config = dict(
    attn_scale=0.125,
    parallel_block=False,
    init_std_down=0.0147,
    grad_clip=0.5,
    schedule='wsd',
    final_lr_fraction=0.1,
)
Each number is 500 + 50 x the weight over its row's rms, rounded and kept within 0 to 999. Layers, rows and columns count from 0. Numbers have three digits each. The size before them is the row's rms in percent of the matrix's.

# layer 2 MLP up, 2240x448, rms 0.12, rows 2190-2239, columns 112-223
104:484444490451524476550443537495497508544535492416498495460519550467455522390474556519565533481538511506528485479492516482448517459461474528452607442511469537543415515492591503515525418473459518519609436507483511548400502477508532604539535534539562442442497415470510607523450574511515447537488458534509563545548522524510564467376584507469
114:467514543563609535535453454569534499504504478504414530534537486533506502486531489406513486442441523464470413433465442469566556522420483545507518537477490473436552461396525499414552561460392535532460552436531536506560445469552487516560532471482421516512517516526493455506491498608537505517610545474505418494582418454512395549554501443503
100:550545435481563436487571585511538493523470547475557498433503450551428518473538487432546470551498536526442547455538502433607463434472461510532547533439454547573493512413519518521562513545540521535558489539487520480460570559529437444472435524529581479411541465452505403554388407570512498515462419577413460551609405436618506477506478520492
103:463366538549533520458455490501529457489540504536438589569521478525341439560510515429488456427550429566482384474463545493510431513414470493486561552458525509545534448498494536441551560471560458494519493474550476523488456560504556506511515478560503439533448417497493515483512501503541498548625519562465519511516483401562548486431400479578
103:565413441411505655441544517444495526504459512470579575533589544525514554502469495407513421485448486537395566476461531569459556478483586480494472549474462503547515545503411485426530527504461490482478520416544501494508503564538470557503515580540506448491538434559602409442477556521475436449534441507561468471435530462430567521427459518531
091:581512537539562561569438502485589501452467438560537400502490497433568454536565518431545522478478528415493439522494528556468474519537474448413547483640481528481501566485469528469549512551492515553438449472428430510526427482494540421493462349491509552460502549496447537468462538449516459564583484417482549484538564447492532462525432454449
098:437520479575449530484433459394506450511498590457484508417468441635544412398468527481515480572522508420514474568557500597489519544469524517559478565516587505406460477478503563477490415485484445567507529495505571559543518547549418523482478561472517639469463571481469527504445545551439465408486402557553576554505466512462435475469588500524
089:531494487403552465575440522530486473501579428392489334473490544530533483465502511501502575472440481470440512521446552460508419411514531566537548530460417530655486560505564508419503534472425536493508546496520478531456503504492415452463461535580491540455446458506515551466508507543521535422504473602475510456491482379397499519517544597516
104:478561428467446482529616566532484528506561519562505468564496421485591458491514484491565573398440492583498495600493512499405500486553513523575454565523532512639557474439528491432470490467552485563458562502404548440525450536482476414541549475459538490464468546510487513484589521493510460470449468416523537467453452543549478479573479539586
093:499481512448539523465576541486586438530558567543457494406604527540553413477433515446543468483487481592511545565572449466585464481505521507513495506484571522452482445564515545468386490456415539526514414510471545421513507485519477487519452440515499515514446464517472468453498461520481555398566559595494501439558361530518524549442546450457
096:561514544517489517514468548459534553487496509535465539444467540460525418496462571521498562501446483470525501485473549416528533492576497514505579537506466453477494519522420442505492452521575412527545499545502498475490551437430571468536507533508513403438487419535490443449460493443457571523508471584450482517434475599437459442524473425450
101:522511581520516569498533388502487537498501538575501505569466519585466522415511556577500477494465474566494484503486521486444565504489465433448484497475488465518484492577486411543488469494416559431540492530530499508527536464549484505530622495524531519392482422514601420499515501465568470459484382477518500462464507566518547548564462533485
092:426492462531572492499482496549614563549448468541567471526509393457442478505444448541542474497541545564524550506568514530488487483479376609523486575484483473437592374501498522549591441498369557493418396455501453411598459479486531467580501513493473460492531536515453518531486515519526534556506428512475401489497492495493495543527475509356
101:511447444530569498446441527466519452547455518352507538585554446530476518491530459412550448432508413449472469491465398509543510521576385504556389541407471349581466427492522474541590444586417489476531491545431493454460493504480564541480541507539585479527541500499531503585463578488503461507510456499523534492458459566517409565471556545489
102:585513541517541555477480558452501464530422487504538521507502410434601554508479540490641514540482533458496462455581455558518481491528496531521482540442523403467501554478444489379603499461497433466472556521480475663549519506456397522513507423521501487464491523507563510491432537519494504389440492544636463454559573447445487527456371448525
099:531475428478482482464469440472514535581548533589436549583497499515505513425502534464496536561484491529577503531395448518481564461519424507505526477473539496479425532565523551459453431434488459435489571556450573539462432465468516422509461524470585545507489457534446417479539499451438473491526547605444381508553580465574513502537513448386
103:440549564472547534459561424526545463484533451504464640499516490628587471596475479386499511510454572395466552439510450646519365462535537494610513374497539474489571475451532591550467465500533415447481507465495431421439554574492476414481505431496486538489472472493501547577445440546499563517437511484538507464509539474538494464487503513437
101:449502582385498553501452455515492510539506565503523457543534400537462551479487467455395537572467499512434498474487536464521492444495541548504549509443483491490502551579570543479565505524482569562423546518525563528483550483440488466468420460584573517563424533467479510554548449512554483524492529469474534501445482405473527484533545490552
089:556518460485579456452530515444479503546506454498562466462476591497549567468503496477482549463578531472478570504416518608476441435468575533545481578512528491525474514456529497492487580553453426430453526548468514432508500494547468604437429571543563523532480447453466596485550536497418382454464495405481487475539420493511470515399488523549
102:543410470565501497436435534502461541471529521483509418587484453468535521484539582420508471578495561501505472511441513486470476550488544461486466593448507459608491582499462425481465459509524534656481503452501539455420515561487502455547472470508505477461574531528539499499519600512463491500564539456573551506539544415492485497534533519529
106:445448438534439525456491464586537436562483531458525470477444460541454564503487591561439534435520507538534554565461505554537473504553484567443543482466467467442520566495470473463455551510470498597505547509520571552407412395581519542435475520526451440461459448473477481554463563497500442503468554544482566538453580564538534463435521482395
098:501514605361547470474484502566459549554532482442606504521518405471531500521489411532510462556573537547410434430498526456531513511499555472477516511439618528471438496470537523448472459501415461560560515507332540543477458514460495538536576519533428538465503578517591518512497439475555555540451515551510554565478471499485487453433522408510
105:506504552557472466440592520523535611567503563599521487557515418501406513377505469490610515517463535489488438416480496542488456523404487543499521467435579544456474527450605432593555565493574532533479514459446403477577498486515463462481414508542476432495483466536516563497465534456492469425594520379516506510544471548494440441578503474572
106:513593551409576514497560633499514542537522410479583476426519468534432434554431504541511487469569516399543456498555490522412425475547519587498507548511475478492449456499491435446463470533524588554485548506546504517397494492424540479508448493559509469450445506418569597401431518505534451557521499562525559456508510490542521433465492573490
097:480505483517497534459530500485531429476558533512500595479507539474552480431511533583457461536480564508531506387538501533481514485430470537550575536509555543456529478589452568500495443606473424466577465608576493510529477477546507461531464479555525434451474483542605461472388469608540590426474542608517508499577495479477525485542463553511
094:389370595566397556483470521550533533472428511495552458510505466485509460540522486552499487466443466424542455478520444408453422544489576404483475525528469488568478553454533512539534523556565483505441532484607386413517549462525441503469562544504580518425516478410487537546538464540483509485580477583517504539467550476472557415440532493581
099:507496473594508484561520541523478451469473488496506527513552396440512533537572468481470437517473525449559408551444565523468435476443454554455480590447441589550558443539436481464495598597495583505487593531494551505610506418527446502417527454520471503520523570527425509494557593516530460536476492497551520472462482484517566399509445505529
102:468528504519564486535445559492459415445456487532531532424426457494412466453491462520517474440423452508435463489464531565534480465438551520507520563510515594460504530543461466542490560473496398471501565541544571389484346506466517542483469430475452612476627428495506537522536459515526522442528422443443487498484514461551491509498594436454
100:458518470376505471474446551477513419491471548472496478432490459535534496495541519560446470459394466480561398439494596578501456484517478571503515392495477417494524476481463541458488576473485624461526465503550429504546535507501399490505362490462539391445530493479568450405461465473445488490487546386492573507451483576564480445476529492493
094:564467604419443542522480494496591516531482450490516478491459416535482570491479525472494524532491519597452531365447518510580591606398528558510548594513489466508368490423439519529565483490445571463504520490479481512507576479468479407490465454600586447515508527457485481596509404554479459436530413528523431502505403457547520489425503479515
100:564533577607547588515448508457467451583447504513499477499493516543525460518471573533555450498498494537563415527499450463495458544483401522482438558454515512510468514546403514454457426420489407641503539473521526487549532495539517463460596570534478450451413438463537470585511531584528592453491458446567556463509519562605490418567530438541
102:439529518496513442576505564521404617491463514579480461541474595560505480482473494508513515548495507496572539503505468481570436388541546556440450506429457448465449576424531479450547522531549491489499560511520492504533576485588502444520520534568556504417452509409430506513424574548459457470498499563443541542514494579540467565484427576411
151:516462514504481472393528472495348565533497513546526515485456484519564416487534520511530491568449618508575550392484493571510472456457490520608462508482417456571542425524547566414475588527516486528569467632519489525451510489425500486418586471502490542526542410499517475518545513486457570551550471489445484494446532526498411415550423553573
097:589463529450446445534438535473510402569492486475511466553517561515518471528578613485516507506493492521500489611565528517495466556521512510562579545524488421582599507535605520437500427529488531550514473500425442430553445541525485532551503483520399460447464489434464531451472507500475511507481523519518535523403471452480553470490411496498
092:501497483545475514514554561614497496558550410567484534500532510481500496518518439456428467478452462475523412531439555619443426460482456531530573544369514467534539471468443456448564442531517469467571491443471551460448507530499474476609541515477521467500501501545443480401559554427526448492459581405540419470499557552577534514435521526513
103:362529465593471497555512517557438565410453531612434539469510568509498451507565503636520476404459483553571511463478453528491467540479518447511499464446416515439452465534516551489470588483531510540450426538595590536499528522518414554438522456510501483531482466538509468486494480407393532481531550412583515492539458418518512483542449510504
102:514401451512512502533575462465548645420569479421528506487545498473606524565492490535412560431559496518450477598443401589481415464523451496499424529526473534627447490446524506484510518471469482469499473599474488586446371516461541504490456603560480545441490507474532565393486447496491517502508505559473616389460573450503433524417479406437
098:560416527519420450469428449408422469453486534501594510582445487489512497529525508438452510516589497525430478527482494419600471402513543472481564546417488585507414529610476487455479505555496459526462444554480541447467555537469459464447438579492520570527466457521489461413516542474528587460420443420500465491395443466544465511426558535595
093:569440523520507492433501468593410544519437555462535449501477481589378573458451462475512527467486524536564562477609575452602389416477510563615519558488486508547526563463493440470513571503511498440473556408459476419524482467403478458565609521577595480515630486539538546631438579524548435451500496519539453391554496546487501392512519382511
102:446449499593472464463492416533582442426460478559472474546412589511551450630408544526533474533504548445444510464510386450468487535513468437538508472449482456532448406519467541500473483448516552527399517524493464535543575462498484525518527488488476521524401533550406505455573516469507479529449536466413462545509580458428441535470436529514
097:413415548492485543498389452455455564498454550511515462538424471519515513453485511539512500491576513487614483469456517575417476549521486587464435510507613489489585477540512482526521502609522479488490460509486497484452432517518514414425400508554527536526510545501458540510518524578476556501486428577543482511542520510538511456454469541489
094:490463564491514628498488516498516440550531458559454519477392563574504459512519460446445415514471580461473524488513503517511469499500435444422481510571497590467548375459491491575528453503383432476427569545477531504525495498569498494416449487500476555531514459409440460452472520526436421523469480525530491476524455501447414524571593536472
103:538436563502587498455466506509489493504361419476536397514442484542460524491537476479463467483469425480480433398496535456495512561448541497487367514540635496524536464494451494483530431502466522424547511585437505439511588464452522543537504557438498540444376591510535497425452565541580502464516556457535460525418467525495403444478416566545
100:511359444478496485409494490502452555434461485409531532452435369542540586444482520607560495467531459543601465438556501463572451546507548464455373473420502522514463451488540566464586528481602547548487473529559555519485585487481513454428541467445559338508510492511543476471561512551507518420499430508525544492408616554499400483479488552511
105:558539486443514450512501560588497474507482475454515577421513462529489549536558504478417488537529462602445471443454509576477487472449446582538502439549573484482509523470457539481489491524454430525453468477564560562474554528440441519403493551424524534449507497540497406529551384512584520493503498398453436488572479545509493545507520546475
103:548609533433463433512513521480478427448512516555467572585490479500462511489526426506472457489476522534520521601507448580452524434501448441473591542515569466474588502512460533520491496470494449512477609462535444487536429472510609477451590474482598560461499467497501565473535455396476467487506435494561547541510489473520522527524451442570
099:622473465464485515491496565517490445508491481442572385477513559515371438409465499586456505551407491505468504462494495525518539520546504504477458479453474539468525479540505540380486470499418521454569500487548502424528476650449462443523457568487561599567515464437505500587632481505503435488584428415554587459538503497513563565499475465461
099:506573531514457471487601543440539522595474480597488476407510544472502485510486426477503451562430448540511388437522527514499442455500525400396519535599491557465475475476557573445437474585441496446428433442476486555592438493566433466460498556470423520520446507443579526529446462511492569467493418559532562446489471514475439500462491458505
105:454539515486502485477480540440484486518560457530477471511509518488414500506398413513407443531501591545489409480484571446528515436531504518530598514413364494536582452517482434501561462531543436479494500522439506534509543481523573530484416584467482553592480585454476499426510547454512402438499434399468482511531457455558494416483527471452
099:445496451561477424515460578446414512430454481477581484531515473476373524462429420458494530470477492542655524412562529538557445499553596544590468479510444559592452400532511559571489429501444608506449488473500398529456551489567454496478498514419613503487435505595483569490444459496545544447430530477487430497556474544440555477561430464429
# layer 2 MLP down (transposed), 2240x448, rms 0.0248, rows 2190-2239, columns 112-223
108:449542366504449542431595454569457454477460583508550516473403480539515465521422494548431506583458536500455582455463512482572418511545542500462519457526516558422498451469586470517462464460538533376539452449493595571536477497413487522470402403479485433500473534625562515515578542489477414606430439407572398474518472545524493526504516584472
109:538475573536519513470494509509440439487525418540595444503502560619547476521618480457477471528517497520461472532527549464442537511466449508470420469541527527507560578548575484504401453586517572509548545404483483557496490540484502410450480508578489384457411547509634646471430492437529503484513510499518525503445422485482381534572528528472
110:408446593438451518533528467420461457393461564448449495555472421484465510425541462439409535502481542552510509582502438508554462560433493455462653515546419389485498533446488557552596473395575416484472463533504518465474472580493565578496475439449597502462508520533551435552504480476405479503555555486433447571542476495512437472526445517561
105:517472487516494399529543545388533455478464388499568570461522444446545546589438507588517516548440593493467395474418580537476427463454446468579496492547530485485445513556574483438497511540454467551554466547540449603532472487511418469496479502517563419503537512570532406437464567545546461498637553533457536487470531495413549470471539544405
103:457485482485514561523499451522493508519551522435516514520482487454403405566448578451451538476462529496579551521552361422470458473498531521418483549464519546535540584527486540511405436426472481480555476439474423431464543449441582458487540546473524578458491564457512544478449502550428432545586494406499506533540539446486469529635377544433
090:487447491445425426471536443526510594522472548521487479454498544554448588455530458598477429515489514492477509490472398524520556492493419509539462532453442492507417484473485478516479557490398451486572452448513473388400456557417441335507464541507427462553440539471503480567442423553494543490397573614529425500589529513594424508486522477524
097:463452508529458448482579507632457462447568523540606496496430450499498604570505487608475466519572510541462515554421443431522542556525489416483443488536492453456471545561473539640567614410506495517535459437473433476555494535581476450430472456494546484461501549475461534529510489507535424504488427509494496503557473517452510548431446492483
090:523478515603446473450500631407416467540507547557482509438402493435473530515485592484550566528528503505453488525525439526573560630419460475484450387569516440516501450504459508414497545461534482533498406491436515436598504428604526474523540451482429418472518572528600525562573428478398502458482526569445550525472523497545554412475452437434
106:548491456412517493477537582515401471539480406468459525536526488580424520565511542517508548577568453497450505514510398432482541538464526569399495597533505536518501475477508622605483470447495485521419489428501443507463539530560428499444467401495427534526541567543449477554519525552489586545572538487541491537532478527568404531484516476583
098:441603479533516496552472556501430560440515512568518471511428465565521545489561548493489456509517546475496539445492464454436578529522489482497486492496429417568569583464509533511536582494561520496479597567535434480538428465608577488502551556466490529451475569470474588517515465484468518556528512474387478558448584482511486459521459436534
098:466618519497440449447495407574447520442456499477474504452488361537505478510396534461426506493504530491534421591516502478382501430437500453547479514582472442470581485423496544539464547490500575449480514437527515549448486479504519610587545458456437518397469565486524535548475471653586533579538463562517522498477476450523540518560522464498
098:529560570456465545561506537475512534576495431451365467513532554426514473541454535522501571387684527466475532547524507567535508521502536521445479481571448558481518469446466514471598494499492554433481502536577449499455440574392544522498496455530382389489473507487464491539535451520419539528417392505389556499574479533445529498413490468489
098:535390530498440488522674516445468490499435391495519567466487528430483438461523494412498437531497448479525495587561418564482441579494460476474496493466607465544481452461427499519564564477581559516675535518522517510560523488451439606511574539489579439462490524563561489538574450505545499530484480504497499475585521478514511487504491473525
108:579518503443512541463542549472526517600473521428544466560419433446528545547520485589507449530472559467503417539541524479562405440522433469575596505439423454585518554492459507436445465499578475507489543448470604460454445387433550423530431439449534428543480579466408433472478533503496568518517577416507509542550529498504456452504481527517
102:475537382527511465483582538473538556498516440492514595510567433503431461459516502475442491518593510515508462434391533559513499517520526532527532518528527479557539531516518500490533387471492392529482426485521456568545532486457474428556442537504474534555481522518522485527403555512439439511579530440467521425483382450540556484423618425483
106:494555458539471539513516554504471504488442642555594462438463437465498518501567543561440500515368579506383473550489499509477576558470554506551532532463532460505397441554455401568461469572478547593514525474421458523670580411442503474489381418495583350490542533508507536480533504519479513462442508564532550545549567511510478535598404481529
106:515524471457434475493473528539462529522459486483422511522562383536467445484522469509465548438572499503427469557440480533590515529493583498577558472393563540570456469566551489539395465522448537500522485562481514543494453512585504524529522454488435454507531466481488474551494413504537649459388518562374586482489534409505471480530476457454
114:508504600415554520426380482538485495518410554498547581544510548509504506525518564469410501502540644525415535457426500493550473517446420571547543559468480527545459502511523465440494423518433503509478512472489523451486481508469440560543450436520516492543546517475604485450474498500461607547550587521571518564488556526440560457521518435527
088:566496499542528475431583519644563539413523518503548499467488535481501510464491549484526590526452531496524529530505603459578429488549525452442495463564397513498461544538491472444493494462489472436498534559501477565537499570432499561551507488523537438621486439588462455570503528468471511499468465477526528424547457526572495542511568507521
096:503558529541502475511512639504558518507494484529553480559454524569386515495363439592581494509534495408523585464473533539545472538527466542522462524543579476587469556498457591467538505566489552508583468515560524566380562521553492588522560407546500526566520526507552560574506510508474538490551535484551468497537489544476476535484482511485
103:415447421539383487498571431466561490597526441446439519433452480532474559427566504492427472603523624584542565572538489439563477520464471498536536518395526547495562482491525550491448453560481452473539555521526510514423480463470528417453461503484553521568504482527426491544582541415517404551493332488410485541457487555529645524519493527514
095:500502461420498410532446506519437581441538504591414505459581421441424478462520612520573471503406549523595539492553550440478541618452531562487513502523470565538511498515470543536469481419475552507457567501495458589406536512424580515518580422424528542521449492525495443555570444453590499542429500528542467537555486465486526473446444514514
111:515499520479440509527476499515565554608559482397462511489499565477480565535464472551481566522552523518506484543492559507455552489494558586421458546513459408468465493451420571418549483569613503428428523484523474483413468522542483501567521563535509507480395558557550607523515476462473522549493510507434420398536659447503574520499561528498
107:583485498463531590574500595404505483542514483527529493474554471478453482532501537528520470506451458528531504454472479508451465545520488454531457490424470514403510572479486484458469430577485366577470460539413485476462437460400446483456544581507488506518492491592461466513540507457521466526459517511539490556601439510524480464529542468506
098:485466570471519513467529417515485498521495506527486406445495516494479519491499545378484549506453353465498500479473448440560442440556540499414545474496618409473517487516465503435518507465448454597495568393476492481504497531493566493524499559521543542419457496503364455498555492512530482568493551419507507473564445515478556444393450527550
092:534569484513538455520528563455508427487546385532524453464547409548457557542506486667506521514460483502471545543531578487498553473546526516530474474474485504489504509420471466499419523511566520590565432420430484483536539523557525569530427494571467549467538525600536434555564473531544510470478464554556532509521562543500503569616458441431
093:429511465517461452522459456496635462563394588423518546433440631544481478532555533530488544524465475602493473412544445504550510477472520503458386383459534477520522557540448494421488567457476497454414463469461518513525518519401523413498514485529457522528433515488543518557569468496404504428508465447500518433510494477534486551466526554491
099:486476523457466546493541521529485534553519531440601498511474482512577525506530491476508509490500422473451505494476550520473512474500440445445568503566418548549483479401418509448453546470457593469563461460536569381559507525521504507507486453526493510483509493552575582550498543516409489582442545542476518441541508465468551522421578558572
098:454479453534499503419491469425434524446565511521420513539548575473489445459464452480486500459506591585546585507566524458479556558465467464442496482469518608518479469499512486499516521447498435604416553385487533433584498537563501501453526523548496529530553473480543475470543483457563513612522467461531532556492484452540503472572511532502
098:574525479484553548440488533491431486545450548479537473529550451566451529476528463509376411550389531501425520485458507568348476441563423571553574546534545497423617454516494538521443425393596542504481489487538556481579488395474439472484547457478549452484474508424504488519499505600519534478513507503441463568528536599432523467567488443480
095:462474457402456478444494484516513485534480523541526531439467518496475533433510412475468560496424510508563559346500440542527538491495550481548490426583439542484524519439449496542527496455420543467506559454574477418394544494490532536489467425471475509532478566514517545460562507452542549575496497536471503494539443581373536502496462441474
099:447550520445530475482561514557494419511489476431533418560538444505491639539576531543541493610506459421533483569511545501463493598415504544448499458550428548510496500558540493482592431498446481544578444534517487469455476474511572485628541485540451514540444499521469514534542477513433454395619554418493443511443410503480522513458450515530
134:536524483534468513449529419531273570576515513512577513428455531567530454464571523488481495574461661476594535468441491481543489466442386516544470489461470482559530461543561522471452543525484528532530463590513507541454513542427465531451646470529409540555595479486501514487544533488423523530536465500421514479456591559480418480521486555590
095:525579485464500559537516502485481522553412464514464576518530513589418581420564486517507506503532571517464545496535494477433606475506566521493479481485512533497473503488493506458512560451501545446473386450485497535504430455435513472448448565609474513535521529498558481488459563427560515500554480551596480440516522444523418632533586489617
098:554452561481549557518408586486531546453460501529503523579543546552585462481475502554462394537422561542495506499447575445604529522499639537551478500445548460487579445495548540585492631562535555470403457597546535480483518530474506482531490501521513550509469504551493443486521545524506441478454568521498436380548460578455428499514461507549
106:507592649468583633486467510474556497533483538476519503512421472519571527472528639563539477619435598530475437500505525427490594516451436475479571559506478514497484470502439466466538556474512455393481527505423533443469556548498496504507548481541505543479472396472455425459447477536544433546434484504516470521450603494561468496437540499518
101:471567506462499561458478527587352529483463484562437538466512505627500577502575531483436543498539459506475500419485493413512506522582524530437464552395548546436463453551461568523467428525509468549436499455343532535499548541473473448490482517506379563560434425432532496471541453514555546460450493555526472533517454499547532520561528531464
100:532464548551475458481473435602490484562491542495499474490621520521528437456387525546498417522410556558491506467460495475434543566562559554526455449507508524496542506554519518450523492503511484460603515480551531386477511466440518537452522480532522532464550453541500523535494558508567519496443463534470549523583454517605511455511467544429
100:455506505506494632592524456486481502463511488494488446515490527469513522527379427528452463617516490457433484540429537535557526544638500473522534462486513535521469459566502542459520482402431488537545407498508498417566409495544473508494442481474561455522552557518450569486542586518453560443460549494446573471505475432544441512538554529512
100:514494473479543449461540522486520510471478507508477543545378441481512355570433561536523399532530442510443473535630556572420555583509521457573548476495451567550504465525473483513468459547634509479521457595470502434526522473563504509522551438500552526399481508546564519550459502385492542473520552596561454342470530492480532483562599521515
098:522547561459411481554516530557574508476466569511452565515544524500380481435433410470465438423449501442421497580473546495497430533441521454428530487514490492528475451555470423501606493421568580601533450441550419538468467469550598571484514480507614614559545539488432403468595489498470497474450424480501459477472459492452482521460476506471
098:503539520449518451361468434535456471449468450510503420500609455464518595481463502575500520465606446516461482457522523462494438609520494459519522486494468428489636563559466554444419522525501486461513530521497502434546518529434546512446509464499481470518387570535581559607475411422515486494520432605514531487595525487552503435419527475573
104:546604475523566526529505446524422477379547497501392482511511514544527631407443532546496442571500550448468458496507509516561554498520563549428466525461519504462469480467501477459439416524466472504545537517504602526558474512471513555516405557490500480534560506492448496474512501454539473555503478582499523426552527486449581462525458591508
093:422540437377476481519497565547522455458525563492630479535426564568487451504463465494535516538573515528546533491438431570511475455441511503492437436527464428561457447470536530462522579439492437505547488462474488490599566461481466550463477438460485515549510612511518472476625490435482475581460482587396435507454500626520395598494451568529
103:461469507434529485481547465458528484464513551521550446599458573505519557550496492467583562509539574417497436515608567494536515502525467482357429457459517524496529523426535491493467531484442486468469535448493534533490484453489539425533557502503509572477494530552509452503532511482549524412526534569488494460469532469514505461529535406554
100:520627483547494518415468468519487478465467515478507524510357440480480562439446466469509470369425588535471451490492513497520471502590554602498474460504474611493541511500525458510447455417456498457478447528501448573540407531496493487458454459543480502476405568487454574492467481527669522494534470481464498489527545494469466402471535505560
099:537558492492592547471464501495439552461593547503475557518484481571504487523548434535532554470622528407614543521525384518588545424502491443508597456500508535518554575488501442445576499543483482620505491557534474505428505566599447395497462503466504441469568389537465484390495543494367604463432524518508451517513537483612488500485493414530
103:476552446568491523555558418445514476586399547527510586528431510478531499551502585461538517564530507494474470519450479463553430540509493498520471515445502501523527527493518511549563537451465496463459532512557515486507494551428525574491531462507590590457534455456494473530601554558505480498457442521507437491457405492560493427511444517414
101:498451561534413517477454426447481457488485446390565594490491508459509576573497598511593599502452531477401594501448421438584539402523463563481479514558545523549561465516530497471479484504577538510514537409568407562493491501476528504542477561450448534507476523482532513496533514510373499474531593485541591511546600532530498502417499500451
103:535539544454531524440487491610409457425522575511586503517503510502582566488482419526518539494535493521424526442443550537496553437499436519460389521506494491474485457557467562532555523555522494491524457486434553526500442503547466536493480474424449568471513506535638500442550419541520450521436622543509427473479497480484469578488487514503